config.toml
d_model = 384
head_dim = 64
vocab_size = 8192
activation = "gelu"
rope_fraction = 1.0
qk_norm = false
init = "trunc"
optimizer = "soap_variant"
lr = 0.00559
warmup_steps = 200
schedule = "wsd"
train_tokens = 759400000
Each number is 128 + 32 x the weight over its row's rms, rounded and kept within 0 to 255. Layers, rows and columns count from 0. Numbers have three digits each. The size before them is the row's rms in percent of the matrix's.

# up: layer 4 MLP up, 1920x384, rms 0.159, rows 1022-1057, columns 192-383
# down: layer 4 MLP down (transposed), 1920x384, rms 0.155, rows 1022-1057, columns 192-383
up1022 106:113114101142165190113154079130167159081119131115108174113168128165161124157135135148106150126125157094131080121088081095162139114148149099119139183139165139129117119141211094113139133118158119106086138073127160148085129090089154132096191109170162199118089079126104151157177113168132136153101140097126171150101131090098154129118123126154153135097082074131141103061116142131112101151130107143156108107103094116055180119160106112111124154128145057137155165123138201068088158164212036101155058162151096072116106054126124172146111137155155158133169083104108134112102126143128193150
down1022 112:137134139104203073100159136095119164101083084112113155143101134136130135128132146118173166148085077135149115095109114118145069142081094116156159159089115057122172169184128122112067113095125083104097130115077122142096115140165093104123129145161145156191123159153114135191148137122159132113145125063180190085192083088133158104099216116182136106141140108155059137153118140174134140114091191181169122128112149156122180134064114078153158123056148168145089166106086131137086192120125156056142094163139135158156126179139156095115119164090136146134185093099124140114139109124101151148
up1023 100:124149174087109149077097140060010129089092087133129121138086107129110115098106150113150122134189136109142138160140164184079098132121132083132166097181212140158162110117078192119204149142113115164211072149078132109158112173110113139117143134065101163107040151109144119131157128163099101135149124163131146159099127152135128117164130154160108135082105096097086157117130149116171190154119135194120134107171157030140071121150121119121136139093131130082080092115181132124120127161105137174075137087176133127120162118100113141165141136122117103171155201151167087101101142114064099122
down1023 095:179131145160101140080221113125140133132096129126080068098138087160125083090123142189060135190128158120146094128104143060116199148135134160062063156186093171147151136100152113133125089113156148181098141073149083125123138122175122095134122120146173110139142135113116124125089113118109134085101150159136085095081125148138133155117159055125151155134150103141146044089118167127168124107116147177112132141153079141158135122084165148081133077077125136154117141108118080144128115121132167151115083124185070154097098158100119156111118096121139122107123142175147150116122123090164105086
up1024 094:065141097094091056170114157099102089166136109153154181182157130134135117103092124187152163124169075109137108126096148085118161123129137212154101078103140062137113112179112145173133102137108063114161159134140107100123138094092116065115069136093184142143111093144159084122121108137128101077133101152144138122087137122129149106096163117114066158157148148112141103142164122103126106098119136147129092139153149192099139167168137187091097077087128087167114188092070205048144146148153092140137139169134110116174122131119107124164146103110120098156033107165199136148104125119115114134
down1024 099:144173101048149140065121079128133053109148168170100120167080150126087126106096139161183144149128153087159131144116098117105126140179151121132093072139161164156094138124117151146080091133143127174104064132141168096109080099126091142090180157075126156092098126104130157132111107156119192185181146096115102159164111095125134120111133161097118142142131146101122116116135161145110170105197156035098125103115128104165070127144113108082179185115101168152164119146129142089106177128091113193106157206110122141149086100130149108112176146103098081089116158130121117074203163105139090151
up1025 092:141175111074119091180135100110074148105122095138098087098138170145126112169141162149129189148116162189166095110144136178100164136108121076157158127101115108094130167154173119128129119098131169093118096157123148150143147164130118077105145168063185212146150098171174085135085113134109124104187143144146172100225164133106132100089118097153123125115155139099147126123170123088080122125089098153116108131134045112115139166166112096093088075106098154090104165127126160109148102209125115132137123068136109170107118104107125082039098116120150153091133180138146148114120181122092110153
down1025 096:133137181141176195125158155115150102096173140077090132155066109112150143143084113079121157100116145158065152130102139150136086109111101139113215137129095045155136173123130115137136115127131082080121170088109149131105067095113135146131123120119088101136067121125099169161135156048148140125120087109164161079143103165072155124144169141063131127135097099182133159111126173155198176131072134099148147108161138174154168125138141176132134202081089114160137148109162080126153161101152105184083124096116105189127107127126169087094190102080089135135165088116058090139167150165171116089
up1026 098:142087127153100086135063123129100084160159152187115139136055107092143118149147113098097115086127138098085185177177103112125104095111139118138156114130133143102124119114192078087067121125152086147105127069074117119098059096115134124171100126098145124121102159065071116140185120178091110116088142102129156117154106185161157165142149145092131180114049078142135134072115112112177128133127130101150131142093122114119111088197102106136087137076105081166106154140116142125125166110117197124099146145135081136170169191060139153099145158153153192110140111166147080122122148104137142094
down1026 105:121135156094091126105130117176158118145175133135136064175167126106127121124147120118135165111104208153110145132118150157172089096178143161080143108091087112161138162138113187089066110111137132141148081179139127098108120125097127155108063098101099109116135068154153115173143131148132112136162101119119128147191138115094091111146089105104139109139162134103090143120141144136107201110073156168155100156155122136168140118140176057144169107111137191107069139140093143184155147114149091108134146177085193107100161134130138109148162191124121140166097139161121092149114131070033152127
up1027 099:107139120207123084060139118100093126106155080138135114102119148145165107054138128152152142160112132134145150135139118063199174082112176120112101062148162080085100172124162126089185135144117140167179162120111130128079180155100116076131094113099130143117141169114104157146123104091114141119145085136162125107139190121155136123118158079131146163141134199155109077094162137130047125107162111123172150119107112070186138095109162143129104128131174103140106122079078107059156155146089115137068125112144182097093115168174130176135131087147122106154078063161110141174181159110056146135
down1027 093:120141094124146110123116116091114132093169151125141110131126096162076121215098113149169080144104097138120106120116126170110142117116159162173138101197128138146146144135122155122129172135173108081155128111188176091105124178160086099190163175163152125147089035090100115133153123130093178166138122135108147099165114142162164128095181173125109148172166129138140151101108136148111033143067123099161121148118109156162118120126047183161122073137134134182132115123159123143142109132182151097121122188128139139166193104122144208138065062113105091112227164103166166150116120110166139082
up1028 100:083145093166078133151065118058133145182167131130130116193109135123147135115142100104096071119224129125113064121118127148067127131106177191125158110135098143147109119138113135142108116116113162159154134155132137123174135179119175158127072146124116136127139082116085169123122191123143144090175083141170103117062168119123141122135130050142098153109130064130111126101134121154107194087119080161226159125112116092117140084155135135094108102139150115149085119114141110096115152155171127101115119154149121087139129092189165102135200137099078097201103098105184129117158201064133173131
down1028 096:113124156161145167112171163128100062118170108133142124153154119135118175185089155128138165120096116078114152148160145069155099148106174102122189122080112072178150098133113131119123118113118141138056149137095112097097206178157131139160154091122180085148121149109117113107128126149126096098154157147121143184145132146095152146115133058126186116131128110158146181154184115070130106058123112107115106019121139120132193128156074139164165103097141209140124129168137098112167099109102144127028159195087153110094162176146124142146128153123108143164100171084133115120087054202123148077
up1029 099:122131115106161111129147143165091107194138078066138070128119120104115187112123114158097095176059171142148129136167132152122151154099050137163120081174093163155129128054125138171148173142135066111126159095119144115105133080149148136141144119087126114140159095144136161157116166162127089175165117093134175052195140081164125141154156116102110166102164153142124083153134133187098134178158203156181139160159176111119129178166166091115120127120140113151137102072081087154142114118112097139147121093053117183139154129082146112079145138124092128197176112127086094143123162124089086145
down1029 101:138095185137122128133098121176093100117107173095166123119021154106127103149166144167083165131125157121090095049099080132127118121149154118132066112108152091105129077169126120107142110157190103107102125098146084162137158147129097142177081106102167135147141111100150119122108130097137127213112127127116103112146137147167125166115112148114124065192154143086152088158132087193135141129110114148094148109111111152121066115122128092221135119159100095116098110171173172096114098102063112102078092091124154113157146170117155152124094125101149146198065109188174107158068138118157128120
up1030 089:116125128077098080126095082171163130148126158182171115174134196096112157162120180087141151118136084075108152170128141114072124157187143053141107109049164099134163115117104125139129098108154128156092112205138151153160154186161132145028120141163123147182129110134098111097122069092080135117092125151188163152144135163129064120123150129174135118111103128071088163158144111161159146168139136155162131175123067107105151143118106100122093196166149111117144184153173079091083181174179083097125143149153137140099100096122133119144181123123196136127138116141117084123137151074138115067
down1030 088:100179184188142174135150132092163156097133142143159133140143130172087173115166060159106123176126130112157124124135141071175120168143145093125132096066107131172073151104132135126142119137162066169111136082127115126185153128077109123180177120118163098081099089132124090083131102119134159101112091191150096179161105126177117141079103144159113174159187094129195105130051148112127136112136110128109115105117074113149185107154147140127080126144034106119104095134169103078137085053124073175119088106160124159133170160094179121080126143107084192094140109089102146119120113088203125171
up1031 097:117089126122111164080109151171156129081086134097082097172091080168146103183108143131139117103065114110167158169111116150138149135175129162106119123125140134105167116127119145136125071159221112156088089151146059113143173129150168113155133120073109086107110118111175063115176171122143072124110137116171090096162190134098137124187092118134168110128149122170177131139124143076137143092062143097075166155173108128096112112156133094095067097134126104102118138127119078109173164155084122137136124129091077069148116121095128041157151161096131040104084130158189148129140087133176183158
down1031 097:125159172142132055183138072077120156150166131095146156081176091126138132151089084150128076111133142141151117144170108121080071170157099120123186145097090146163089074089180087112133134142149105151097111159148148015182150168141130101080120128080136182095146107165110093130108124117122158146169119135116134135130148160175114115086138162145156124124140107113071145141181134157115126078190160165176120124105164088122150119098133113113149128078163124070176118109156114134186141112175164152160095091135090120146115200122122163138114095177094129122143107161141172135099118122098219133
up1032 104:132082123142123185117085112069099121119121118128183154116142089137037150148151135111091124110073134136180123098157151116140191119124114095094087152119107116030139041095087116132094114078114131135098100137087164161102163152105053218078142179137147117098096109114139074073155107087182092113169124139126111140165160080074139130105082075133103126169072162195140135135135104059194149178172120199111103111082175152159140102158154119156133120139081109087134119018189163102150140163160132156131123069140131148163116054133102105116093112138081122168136131110140167122129168091079163119
down1032 106:093112169124132121132121082097086132086126070160084086118091154093162135181120128175118080111100105132104043155113124113122143104174121132102108108163093116122121062156148171137162132114100139141127139113176152157181135143110102109080085077130142211031117128122207176119083122067074181135145114145135163112150107172170107168151123149151107102138106118138090163104088149185110126166078105147100135143140122175129067164116061163106141102101132165140111138226092093117141104134157165148114145143151156133157119090163148214123119133149110063139140132101124174147115156133130176176
up1033 102:105115135125148138106102045113168158197150157086128176157160142067171162147197140133148095097194161171156175134170100133136157082153130091147105180132183076119130104145143125119100113207176147092127147112128161183131116122124066133095143184143085170092090131156116102130069118176145150171140115170028133189168138100152126103115178160144112154156132183113151118187169119070158120145133141116109155168066100128121137077140136115109126144113104155141113158239153143102160163197100129081113112149163139155133072108140126065097142122106109184125100140169114184108139122104116101151
down1033 103:143107122148143145214170121150147159161142110134087121136070107068187085155112174096115197133114140082181097175112131123188108178092102163130141177143084138124160073097173131150169100114137180111154093035148124147113162106175084115096141151089115145126149133117119155106096127196109102136111121228075157087207136105156163124128171136135120147118126147082098069121145125174114100135137155073126130137128137186129137167107122148126132154093109224152135205111106144128102153117097130144124155128146129149092075122119181124127104127118129110109077106113094076098096090108109132125
up1034 098:143167067108120149089154113172140101132086109174128128147138059095202135098110116126117131157136157127165093129142140154077089170136183123068154146149180105082152106150121110176118127100069146116149088122106110104173162131090150124111101139116070190126142134123103071185172154150167137141186121132141150182122103097134151153108130085159111096165092156094147088123194129140122123133097137124114182111142099085114139124112163125159192139113109072096110131172145123105148130081094155176076145128051126152098137141173176114177180075129102059094103103168148122060133184116043163135
down1034 106:072087075167111118120146103067087117126143200142146095147141142128098122174153113085128110075111110085095114081165123108107072081080123095135095101123084182128138083151145101112171137102215135099138149104046111126142142183156153193113127087131108150166138152174159121131083140158102125099165058099166099116114155147096106152117122151105097147129147104175131157136173096138187108153163194147114140091113061106162112174164137205101159178103164111129143094064137104090129082171115053118038134180100113118163130161093141110213111125145143102117058131141114142131112145154126150168
up1035 100:125126099098144059182209103119134125102106179051190163144116065165179087080169127138145124089078094116161180141118177134160138132106091110114110135116131109075113141143140175153127131137101142140180097142134133138157077082122141106131103121140142093119073130151141184158108101174153168077160109157110128148150094146096128121107068067138134125138134149127115092155120106154127159154125169110077148178091094143134124118099115097119158128121189075121136143137134078126118143163179157168118095159118087213100167146075124078154122146152140173030104094118125144177134132108110120184
down1035 099:124161151131092149077110141121158137137189134208060117117098186087078155137119079139113111182152205158098134072142126179110111108121139141152129119066150176167096115129120187102128126125169132143125083142053087104124207198092115114150190142197178114107200084128137055124096174134114162173109153103164031150199150139141144115172126079143134124121107148124158136156167137129149095092152122103131162047148123111157137161159124183164124124170110105078094167135146131148114153123068074106111166113156111120154157085102131109147157126133106117150145179130112108153126108115176134163
up1036 103:129102139059125148125163071156114106173164171119120149111136157120156046073143165125195133145170143147145127140152084082182055181110153095147123114139091107177151097171116130139161108184120145166091134133134169143138127060124161118132121160125121096151086154135076125116182115131190147114104130144093112152132103136064163113119131161162108120083195149071103098154196139115110129109088101183155139133142177168134148081131129094176083138139124124132125150165103103127121164139140121116139106155147105138109127114085134121163173106149113118132095097113121160157194180121154104112
down1036 101:147078097112149090077106158150153121098191109157119196143130148094110194154131121128101120204112112131045084158139108080094117113165122160093152121108152126187136146130131139080126096101119101139100150113061128090130167144095131166100157123143116101171117072129138123160108120150096120170131100085127121147142098112167045103136124120134106088146150136177214175146098115146100095055142113072110138095110149125116146174118132095199090102094047185105141094162108142087098106112163112077122081153148122121146113153114107060104180183079133158149119128167176129137126066123135047144
up1037 106:157165122096116163167143093148121162127077105139130122152126123183160136119094118131118149080187143118089141120123091120075174110188155132169123120158107105097119195140106175111133056089175097074109115056109121125162134155137096128040091138105093103094127177093127115100141203120170112165133092191167106179195111118132131153097124197161137112115171061105135161180113159163135117132132147095170132091034128120142147132085158096114124150160143144118124123089118137162107169112144045142133097148132124130091115142173119137067154138095112126135092158117159101113148145077152068092
down1037 114:117107128135104091128159139149091130096101102135135105167143088123082136084127051136148125075104151113140134159113109175093123093130119137119025120092111190169149088108144125172119157121126150079097046145130170127135179167130122139118102203076102081158176143121126182136156144134131149093150142093177101117152102084160138104162108116121127051130147141100155156077103162099049154152103092150137153100121096150135127119130163106096112100117136108102125120136068119085150139084150122131118133141084139121120096164151142098153089167144156155074097112132112098118102156154153057094
up1038 102:087087126147151081120147124139104165120109185127190122114081160074191163067142113122096173033163187112153122183124156138096095102125088148142150139104097106153183122138180080091104095098100142107199114154147122118089177107156160079167186117113125135198102169163103069141129116097035124116151068113101129138150116082134123124118192128131121151124085048130173111126197108148108163112106110070108134096098158119143106126158081152152148190100150129086120154153122100123116112090149106164155148143159065104121082084101082134126098094117121157112107108114106123145144041123122079125
down1038 096:139139175159103124123139115103132094174144162166110140131148152160133091182138204134146122158148127129089137090087086097137202144125152111094086111133111068180090107182096169171108104143135087171083106117079154142117122178147142133120147099081117114106144097188101151072129079134186109136099129137117146117072162128065116125203103187147108117133143143134092101091105144126086100111118101091167094123164062098126063122077184096108139091100086051156155049100169094113159157175099099086109092169066114133105135118117170115119134139129168125097069085137211136152148224174060101096
up1039 101:098123159117138179089153085137056159139139147138109093107137097140100126149110127106143137126115159147139166145130146132086167194133105111138118102155187148089117113124089122101159162060148136133082102101075063162157164095106117155143184134150116158081134231166096071187127168137121149156120140101184035071130156174103128091147084106108106124138128125153140158068112105114051106194130095133149162184096128138132142109118106123163126126099061173121125140131073140100167090113111153186096099049174135154145106136126167136173107145086201084180159120118194098079051150138131107140
down1039 096:139136207143148130146144113100114133119145126171113131190162100140196154088180164119066147127163136135093129126104117116134111176135167110032187108178061164138108155177145149151118153147131133102140151135152134160141113120141095111148120085128169165168132102166109104130120139137095125122230124139119146137131157146155111138165089142176072111113137106092118172112128147131131098103196183172114144092142153146099128111156197161103125138134180131187085101141157149159101159126145128083186148095053117106174162130154133135035126122125092157181138151095125094168171125060144122054
up1040 100:170172122175146125213152089117065096145112134091132102105117105148138081107161105107188130095135116222148130119125165165046068180094043102097124064148086179144109119081059176119119170118154139097107126110131141157075136151177143116119169167138114104140095154134124129163181155157125114107118102122116168138130109113167101129116180135132091140132095122109120112064080122122177101069115128152155166148134111116071154136145137096141171140128219163144108150144104113142193113090155149135175147137110118163123080131148103151107122089083094084063127138095116178160073116165155088083
down1040 096:144146139136151124086132136135090175104118077167097113092110106112206111103100114099144152120132173102079127102130136118108150161192145173049115172119117143192087140145110097158150144084164106120192095124108180183184139183084104129145131098124129115089095106134153071114091070111109107113142103090059159145102089079096181113139112172130153085140053098114141139153129130145115151131101147122127163178166135113097137112139092135116106162111089118126164143150146102142113163159116094161156113104191122159127150088150189090104150120177100184199145128146056136141147081102087101157
up1041 103:135127131145099119107143090106119169141087115166159147122155085125140108131153123136146130144129177132085081112085088081118090152109100117140139112148139108124156118143053095177118121150160136131107128156051126115138095173093056085150160166107160117112114118131086065132154116185086123090124206149115143079115102081134163094095172127112182155150099182116125176090101167133154123071077126101158145128130136070132126115137113097194177092126118163132162161090118113060118098084191141091105125153092137155139148131159146114142098161181132035128114123140093075164113151136088071147
down1041 101:058131121115122168073139123101165177147142074142105115090134128036090196130159158159123127072092147142132184171167129115092082062086103014107107137116132115164100117174135124129123136170194138160147182103139141087100096135102163093119073125070168057093120045237106128197121116141105142103105090169142117120159124087122186088114135156160150114085133168131097165117105140085172127126120113164143141165157109137151071117139116163126112093130189178136154099120098102133175132141095155161165102100125153151116110137141163139173105116114151200088137079171149149089146096126133156147
up1042 101:047127120141151161183111124151155119114133109126131088116155133156141177114100114129096146139091134081138118142149095096072126166096193124120140094120146121118087098135177096106107144107126125102195153121086058169083182132169132173071157165144191137133156085165131116088119121099107104128142115140224164069113112115143120198205133127154104098104164040141080122147190103130122197159116108128124112137072105111127099112143108140150187177167132065148152141142119091128107104128123168151106145103123193125165142103188151158140078144134173089085098122087102121107094118143143124122
down1042 105:158128156092108100144103072169132157141137149146092113145178148105113160121192084122181110137146157139182103158128127126149154138089188134093135167160079154123131124125130111180152117136131164112061101139202187105122138095064091145074110146077130084157085126129156124112101073091096015158110130078119124140174146139117060127139117088182132159101090077112176139115079158060154138098084179126092195106122109086104154141141110138142106088177151161133097081121167173108103153136141074169138111131114165102094139112113160130120090097057191137152101153153103179145105165132094105115
up1043 100:134108097127101089103140132174169101067161070139132151122118099210095128101126153155141128141151152114128143167083129141134176167093110124158121134192098157165146205121133157120079097073186123119154147048144151156172095114121117138168090090174148121117151153146057149143141220150138136101124091131056173055125130122108142136149138122123129105135122084111147081109085122105072121113191111124139116105130093166141205162122154095153071089141087118115159120101127161153110122108088118102150156113136100088155166081170158175174133123108130185192084176113144126135095143134141112155
down1043 113:119086146037136138066141156173142142124097087127121027097060099142124123047183120167130114155132092092148095117146090162128145145108118162144164115132080157119106086130078142110182118117142082121094143126091082097122090133108136101176169107164074148140141144092129133125184132116132122060145152086082092124150136162164120133096115074071152098086123153137053107124100143156121135122130122115120118132192156068051126119151080135113148114126181145162131177129115122123125090112129155176101146113132122129203139103075081159182144133149143129167150083152108159131076073117098124140
up1044 099:139124151075139130132111173162198161081136116119122200122141166097125143135133116089113149111143140081146165112159182154138123114122181102170139126107115109100194147170112161093122158145148070048181136166123136161139150152107064114180115100160096184094119145114115116107136154102150144128106147106146069112187125111115136131154056062092108155166147154194139078125152085163117134117131134120119215091109119150176154154116133163090124119130157156091067074169045065151168139087140144155143120133096141125186152151135146168159113086113194112147094091156140140145125096074187096086
down1044 099:117131062154141163102179138117100151130081151155124096125162146151077131128163131123124127136147077201115087095122120108101127135091050137107142149158133125131104119183144100186074144102112118071067181144129093102112140139106168163137106170099127127233095080085139150156089095109079124155101172142132134150152097173197149111099086171149138140125164128138123105092151170168105147102125110176089136130182149171061078144164083153129062130159066155172132099072143123092102114176104133084103158133139136136105132080111071178130125122136148096096102175121151124121155129179139121187
up1045 101:144102086097145141119099129131156092175123154151156108118098150087143126081095151139154107047196123123062168164159155114159137128148174079126144154122178139185078171144122057091144140171151111044115138094170079116141116164176102102163115095159149164160111124089142140165086081131108120130134192142127146116162151135151096120109160148126174136174126164128113091098113070078142091126077066142157085156105098114155095098166139116092148062133114124141096128176187188155103112072104114130156069112117095120106155193085118117079107134082094139043172100098123086139108107130139102095
down1045 100:107177146092140162123147165141109142118193075117116112142128126174059117153104156089134130123099143183104103081075117157148135119151121117127156115165112104115165120124098140067097129114151096123150150153164107064153183187099085088108150130138147150079169123147172111120115079130074149118111095197113110173072124105101141149149134075136062143158191041139239128190049147158139087166125111087098138147158175057152130147154087139107106121115110109172094154102128136110080170151136145106138133177110108158137141061119184152122142128098143123144169151151187190119088163126155148168
up1046 096:222146085090082126099215084093168104160127131141128118153091094155119122181122127100163130150117144151117101132143140099164099115158202056117103121130132156147126087112127090186109114084166165101081108101097204143138126141127138131070132084104163096106094102158191139183136128124159070068154132145151161129152148095111110122188125086163121082133182141156185117110111129118112105153130099118139123169120104076161134114129108112185116158108124124162126164079194122167147156112120123164152147113129148168179132095147181100113128134192103126134128165120108123201119150113136118139
down1046 106:124113099102097144135241157070133174164105128161067102105124120128118145149136112155115106133150117157110073100139119127126119134147102106145173076163163109125140140076121114152128117147112139097148199151156123180144133111141096131106114106141094151168123097121182101172110132237144090157131164149124091111152138112133085080127067083115119141120076141124137165139116130112132117128048150154121122092109106035157117149134157164157117165142096114139059111073098156120104144115145157146150083160183118088155118154131150105115148124120106192127043143112121197129096098170132101110
up1047 096:041065096071065143116086134111115123095160077102149127091107114072150091193163127116089102145181201163125119160105116095068173134132108133134129171096128134162124136127120104142126135117109108128141156146127139125201168141108123147171092117115091107078088141184100120174096168147111115165115119169129116101115146129186167192119129143130131171070188146150144143080128108067107188106094173083111122085086061106086125132149144139125097090161174069098156086075174158137132117119135133156099077120107141115095160084103117152141159125098114129161107156115142128113133138116164122103
down1047 104:179169116103126134149119107177089136132110145148158098077147145077092046131142106148106114090122111076066111135100065142144155139104120108164163192152128091088154105135197079155135184111122162116182171145123090143078106123080082130169131086108026170159113103096119098177119124046156146135070140108116125125156087129080119120100130149099156140128138128165097141061103136163136112178112120098097117125181166054142084126130140088087117139036116109113113155164113117146185069133155158095127103146111167134124084170146102114135110104107212087159112100099154129079124124122053110172
up1048 093:137059113130099126123172158119098085095068092119120074104084134160100108188143166182087101061130131116190079133085162095117155152137116092138102162164184164109162103141092087115132089074121181103124091097153169189188124203120135131102159123108129116114130133154103188186214116095142127141139117145196158068160162101117129120096077145151115133184155207092094063147122126104121121119101105115086102150162162086150103176084169166161109183115139126052102171109117178174123135063162121102083131164104091097109079119147158109136140102102066079182135199126134104113104094132105130099
down1048 087:112189135103154133149124091106182093173185159152177121164183122099141101074061090126125151165133136176123140112163149168112134064168094156110163152120137093110057148081139102132150192126142141175125160135090098123096119127141154090092149073095130141123135123069165111107091143116114112146081125144065124159086071149218128155095172094138149115128126100111141152104139081162120161133121162103158115096110125171186127096128093124182157095146116116178123029128117116158092119114043141186092095148165131121151135108128102142141175153130154163055185102171064128131159135074117190153
up1049 101:210141122135179101109117142113164097091116103142060066146163089105035172159186119111065154119103174139151168142123135174102095158087175130122108135150152146102154152158117111103074164099114181116148121145202126123086150116156143109119152146126071100146092123086061097133118134099141081133198138136112123133156133113183124142135129119160145142137135115144103157164102121148142140169140083195091141149127157145077091139144149141152178122189088103172136118100109092128058075180123187108105173124127033150099147125116152203138142096111109113161159059156109083125168159118126156110
down1049 097:141131170152112155170179148075062088163174116058161075137126145123150147138142101150127136127148145165156136121105080122158113139132169150125101079146141151142140108151054095110114148119148130098144124174121120152185121090130129181142126081167181126080170155112157124122149118036190158062120128126124069148129126110124156114077176151069160115145133071149097136123180153151142189104164055163112145120095106135210109128090120073108110134137139144131179160085106069128126112138134127135133045141161079077158124143186153164120173133144109110125099135148112102148153111121140131110
up1050 102:135120167122109088098121095138156168172115114155050146126097161132113158105125124143110112069178123116140101141123123102130101168143183133090160103154098128144137120105112143120146120149131107045107157142134134129164161172115077133090060132185152106109166132122104115077159117112124143103176120139118163103066117146170146133181146093107060126095094113055110126156132178070117076163132147129103087162222134134147097120140152188112142092086107134131132156066139163105118177166131097113119148231109163167116078135172187142128141128109139128091110126120016101105144138098122108168
down1050 106:143133194132092144163100128090121138098109162139094134113080176172053144120116076153106092169112108157152146077145132117138200082052161092120186129156094095147164081133085137159128101106130161129131081140152170115130126149160131148142186156113129142082157143134135062200138110122085134122158182123134165119181146100168111102135122196133147120151205110080140124194141081096141128136105157044092131131134087147142147158015153101133127119126130088098109090108151102089126048096127122116117109136173122176025111166116117188114076170115122127065154132133130148132168184145103090135
up1051 098:106171141169140083035142162147069118103116100082134158158106065132079105117139117099157112110158141136150190096137128157133161102139127141134169185103120141154148150099167153119113140080081144152126074147143166185122140152098117110075107125099118139094200052143087097134104096098111123180107172221125150058116068099104096125153094082096182133069103169127108167144113157123175095109133132073067117072088125138156105158134127098091090163171114142090138103189103137124143131218134106155127149154087140111095066124136089126099139079112171085133150145098103119120152113108079133110
down1051 103:111166136163139086088130160249189105136156196140165086162154170165140186175108148089110130139128149123146135084191175111164100097111147103089101123111113151147065113094142160108157101180165118143129139139132166019116166152178135124110131094138130117118142123091174136113142175138127075109126116169143127176138121103144111139159175185150136161114188136120137198121105158146149119088110151127091160104188146117143134103161126046158186123125159164132136136108135131156102116150119156138211144103165160138113161121034138120108138111111110135171146103135118146139136122097124155119
up1052 102:169119099153135158167118143094106137162130152197083114111087131175145088116123159152156123113108129108105128123109118078172142177143110095123129100083137094116105144126157117123124126116092118093065162125132100178081112114187160048111138172085142106203212135157122102076123109127216133141160132159124176166105086147150108186146128215181080129150146136145100164097104107147112125181093134116147194090134110148056153099089180145088130144202074081100125156089126163079115107123113109145127122174107145104171085102146158124154220118112131139143082139135113142101124111121153128175
down1052 092:165142116135064124101140106133154133192137102118144127059099160046108100155139158118165122113136105110177110150101186180183184098174092096205121141121135107117098166144117162132158160193099073119164128171167156134129083107130129187080147094192126152116105109084107137185118131132154119154100145134120117077156148160139122116085095120108156106115195145134145111133083171119088110127165075151133114145101164099125093140130118118141159101087181130169147083107161118141191086101117140182130088065109134099115223119127161158180160168120166153109144166168181114160135112108106158114
up1053 105:166144161155114088137043114161102108092133094118143162138176117194065136116152099144158106097133159210135058083109162119169179114131118094143118208098082129134070117147149110169120109177174170091117194152202132161145173126180074114125170185100133104169118146134054169157137196121098097117076162117125124112140117111140121152139168156126090081080124132117119153099171138167156084121088135113140127080137105125085195125135147142088105155111081089079123117127185142136130091168127116079163120138104126120121120137133150139136121128139092120105089107180111130119102133103194101086
down1053 108:197155148101150133155101128105126110162152139138108138084148168127081184160146128122132127080095100115153105133134192148171088199170120157220101125149162159207113128170113104093165125123131139096109113156174141091169108140100106116101076148117126095155119104151140081095144171149122089169134138094108123134180094165129083122078121093128157110082161097105093106136097133157112146092159152116110131152145138144070164106112114107101153136150173180057172072141098085104123093111085103084129140055127136177107169141178131135133170089100134200165145168175134100168153133095072086151
up1054 101:151130102156138098124155128086136109144080065139098111191042170174119155056152143137105088146134116134135108162135188094089176126138126180127126146140127075148129180131117145120163105141114140159104149131117087236192119131107123084135125089104125134129113111095077102122202118141097076130128085152142056177147139113089105152146129100087092139145081130115140106166149160075137171076119081108110118100178147155115209124131131138139079138107098126113142124112117163124107198142136048139101089073138132104155203143123186204110130185162136141100111151114184123137110140120144155111
down1054 099:114109185092143104149062127173139128126145132154130135151148091126103122127130089139078125121037146095134103149145155105130087123104074132165134120171132157135126105138104144154129108113145106096147136122145111146101124127104141115142151182156119149125137106118132120075151105097204157154146102142095104115166153073138179120206121179112139100112148161205160151096110070183138117122085130179090124147126189116150128157162108106153137089123094141045155131173139125133083140155131192108131109116114140143127090185149085090082135116106169160154146158151098046123094129103139180113
up1055 096:149148117113097137124164114081134124181145118126163167085126102156113167121145092113127131145149161147147164158141142133095102103154124120136166078115120110140217158154153154164131076123097136178112102068147181133128140174109090139088163166091122148141090063180066131108124097096087113171126144086098092114158133131132102114133160222091128160124114142116081105148085111147117106131161169094059096130088112091120150124143157125145115104095176095076131139143134143123115182119172049151100128162134100100097116137148159151178130092146167129116132090100141076083114156061121144073
down1055 085:154137154150194170139116117139140129088124134131088110118111149110120112151089147159156117123103143121126167083071095164226130153112105128122128153101203175065132114139102078121133169121126113104149161191143086099037122118125213114138069112170095100141136146104117120114136099136168126127132078165089080143049153155101131110151127081192150108156156112191157166110128140162077152164114113122164097102174158175132089087124116155099215162148135138141080167161132128142124084127110155150156173121146111150129169053160153139065100164117134104135143159182155168143111160161185154127
up1056 101:116077155104142175126189061166158124167153180120132112141146151146139069174140181130181089137108179143159135105158144135100111124138143071144136125143129150094135172125121137087097131121148105109136147087105171140143141158124104185191142103099121137092151135080116156085146110105164130124158199173102070115079141106120089114099110163155117093100170154120162205115110195169114070097192149153125102092130162157116127108146188115142133118190162163093128156074134114146144121083108158151107116138108182138142107108116128090121144136118163110139097129143074123118081085185078202146
down1056 093:137054132116137157104172123107125117219068115117110121124230125136142136090091096186117082201122119152157159132145133109137114096159120126116118140149089181175107106099151155076141086090105197139091083112167143199130159086130161170095125077093146068133076147159171129165174139069141141108135154074109124124120131141151185116137073088138095130143105161105154171131169145120127103139074130118159109156095083119136141104090140140136129127133076162143096114140158137143115129133127106150133192163165146090112139132089101104107165168156159147098157105193162128139198116172095190192
up1057 100:142187141102117097143143078163140170128121083068145162098107107073085157109114178162187116114132128139150103088133130156102143130083167131194092127157128122129106162118094109094157119143142069194132175102161172148126123135112150116170092139140116093127181082149163119119131135095062127159091129123143168167132137095099161145053096118138138113094143071115108163129196127165152174140070114086127184117204118131111123136115152105181109156167150156108091112144131102090103109116106152099126156114114107084142170126139081137129058129144110180155177155133124084143092083189118113221
down1057 102:114118097140168124156090150058139163174125113166116169122148132102159088132168097114193141095156096149140177173152052143135063128090110078054187147156195171158191100127048128069118127190173149086125097128095087113164080171143104106091148125140111142222110070139172103133086135099141067135082117132155110086062122127127143138111125148159127124136070126112144093098069118148032114167157103125133115189167131096094135106084119137141125139093156130170095098140119156139175157130056111086161170118136160140090118112135134133175149132119160109148097136127149102183145136115142178144